{
  "num_attention_heads": 3,
  "head_dim": 32,
  "positions": "rope",
  "rope_fraction": 0.5,
  "qk_norm": true,
  "optimizer": "adamw",
  "learning_rate": 0.00305,
  "weight_decay": 0.0,
  "lr_head": 0.00681,
  "max_seq_len": 1024
}
Each number is 500 + 25 x the weight over its row's rms, rounded and kept within 0 to 999. Layers, rows and columns count from 0. Numbers have three digits each. The size before them is the row's rms in percent of the matrix's.

# layer 7 attention query, 96x96, rms 0.196, rows 0-14, columns 0-95
106:521474493493462522506474474488444566504467482452467508475470490517469512523521486479498454513489498502463536511488528517475478522472506478546482467524531501513503513530470547501540481491488493534490481503492516528483507508484511503479554503452510513505529519494553517500513527499512458527
066:492499504507516452482504480465536527486495530505426478504487519553530481475514507557484497507494498490447498493506537486485476525534495501486493533496477488514481492497500496512501504504482497523469587482532514511513509481504536499498476487463519485538486525498459504477463468487471467451
088:470513481522506442528544498507562536461516530517498482490486488536478484524441493527489471505557515530497521508487506506505492502506476519517519525467506516512475495470488514479492511483482477466471488495507536491504483508550503511527519443476467520516475532505527544520497445500533478487
074:494508567456516520490526539491494487520527488491512511454543477476510482503526488439486470505477523488479517520491499464512495496493538563487495500490503497448448540491475481500476523540487514508514474492473486490499499496519509537492469488549470495498506511516513464470508554534508532481
106:532514516469496566514478509476479455477549492483478483495473488542502544514527507494479474484511484519460536532510501487469511475558504543457463468547493506469472523502534465516470487512483509506527489523480484545501497507475516514523489535501503504518491505526490496487519525532469482543
092:483544539501459509498513462551480476529518499478489476472496522509510517510511502544443493502514502545468532542475518522496444521504474467514509512519546466521483462502485517504485520489523530505497501524499484496551462528488482472521520501460533495511545491483465478502500487550499502524
164:537536502480475509543481509536495446497551498500450476466504502554500520484528511521499524521497486517515527502532520489487512508559479507493471487490490486511508479465551488517466475505478514481508474532510509544558506502485495477515526522500505494493559497542449494507480472538490516508
154:510521510467475530517487496533478457505560529472476459482514491521511531501513491525504515481504501545489536508498519490471522499529470552479478493481509478501508479477534455530454495532502496444529521511467501550537476507480477495521496500486519477505539490481475516530491524567491504497
070:555533503499493476447464463491507485514493514485458486519489492484504511480476525526527487467509474495499515507466510534485505557491495482520496554525465525495514498523493448481516457501514500515536489516470545472525503525487514480501499496529548504529498436509478518503482464512491442518
073:512500541521514496506512515485479485439513466520511522526502489503445505505455500549521513494509510484514497505515475527539518456513502458507520543463503492470501430498495557459513539477513508507493501500541484502495495481482479464504500438528496492516531476501524533503474500476516532533
073:509479482507488493474480528486513538512494521518512503496504525519490477539478476483563476485491496469556495487491440496524515452485488520499499518508496494484549474475532489458486551504495456498510499474488449530497517522511497457481485516544485489493511492502544554478443492475500486526
073:508550493518463516546518496516482496519489496503497517500531482536518526497476554538493504514526490486475491506514502525502491568523463529507507522494444442547472484509497455511519477529526506520511481526526509538507489489474522512546557507483530489459505497508461463519492509508514513511
117:506545487523469492532464508553504471479488458483456489488480481566495534488492526538497498506521509527483502502508517520502499537541491502544495484523468476550473515532506515502473483475522519532478472531538536512523491495478477504519518511478533507502549492490436474521510472503506519519
091:529502494523503515519482535533523528483492468546500508524504458533482492471518511510540553501551503481506470494525496487493524473475523489512479523456455510523528512494537542519537504502505474478498488521546547532495510452523511512514531532514496518497507458514507486502471474478470552466
099:466524469499519503463532513473498526514453512464497511469499531441517462518462505474480444514460493516512507494487503460524507517501486474499526497492563500478488490494492485507484485463512489538493556471505476467503535547505523499489492471515457500480487555508537520506510525478522491530
# layer 7 attention key, 96x96, rms 0.193, rows 0-13, columns 0-95
103:475492504486504519502498549517493469475526513524496506489488483505558543486554538505536524496520497471489483490474495466461508466535481543487500482455443474481490524474516483471475496526508501479525498484473489519509504456507495509559490518504513497528469450476480454497473482524495494545
078:505477500469489505517540494509490510534506507497499507470532488465521493534466495494516504478497477485503519586530557527531545521465486523516550440500503499539515530492481451488516502543517526532540482525472529499477517474497531490499521491492465495507516481477489479502526493529471511515
074:483545550490458496546477487528450485465510496470533476470520523502502489486499489502484465507502520540490492524520510480483464518521482532539446482480487459508466509498480545496480505545524510484516473479513551496498457475493519532467492464470511533488475478490507482456519489519497489522
070:480487467493487518470511481488512527476502543440498462516480520478502507500506490526519504467485533482492540484453508515457499529503481499498481476515495468476500487567499472487494485526498492526519518494488449502502508479497470509450493524458462489503530480465512523465586508475518499479
083:479536547491467511504462459562511504529517458495466447475532501526530474543519535468479494496507519518504514487511540507497503520495504524517497511475519511515464508526552493511466508513521506449515479519516526496539522439479503472510504511488501545506546512502531501470509490502495534504
095:475517485474495517543511501536469495480548508520466469468477495508503530516497479525456528498475506514499515488453477464475493486541471492558479466461514470492469446484521499534473486502499509489514479535530488489541498538499450485487519488509516537532491503525495517500529496503449518462
117:545471565505505517484500515520510487508496489503511504478519533515488471494466481484502538528539482511526482493530503521576561484488521512454531502499493502507485484474489474499530530524507492519491498545512524465484509545496530551530526512545512471476514504511490519534450504506481479477
109:514475520507499490552508500541496467509498501473504488499510480543505506466488534486520547533540456526513456531486514513522509508481502559462496454499474494531499519487496493478488498530456492526499474541472529506511497497471510557494508545458501506480485462512463464488476512503451521496
116:507510519476473489514513525530499508532490488518506486464503433435524474498505522481532472526487532478466491511508516494482499508544509515506555480493467540467522536482492521499525505476494575498498498492458511496478503439495545466510509508487466519516506478460513464499478472508490499511
073:515460524496493496526491478509471493509536480442456495513514461494463463481526520526464517454487507507530498534486520473465543499464465501492497484526486532550477493511541453536479502539483468491549488496535494493495550492477488523492475533496503517489519509501526503497493488537505533471
096:463520488494481493491472500484488495501439500511474521536494525489483495516521520472502511513529478495467467496497465506511448480540523513533448516490500478501470476508469522502528494475514491475474478487471508543494435498549537529468500510545563524521476482545525470492501487517506480487
068:473530515458509483511497483544525465521532512475493480459538492506507466503515513476475500499498528513500532502521506468509532511525501509526537468496535501511470510494482532499429530504551471486496477516505545462532481491502522504519513520473496562516509511575477529479515485518502520519
068:498504512471487482530526497546498483537497503493483478480505474503505483488503508501476525505528512548516532502553552511547512526487481514546550507504510498530477533487445535477493495503498483522473478493475527441550487507519490504539526503493514540498476478506423498509493480537512501489
126:545490492514503479478491459525532474475498483562553493518500497535522486524462498504532502528539466470523478470516500515570537497519498471480561502508549506485505525480478494496511531505497486523476515492516503447465507509514503511507515527553520488478476499506459492525480519478485485498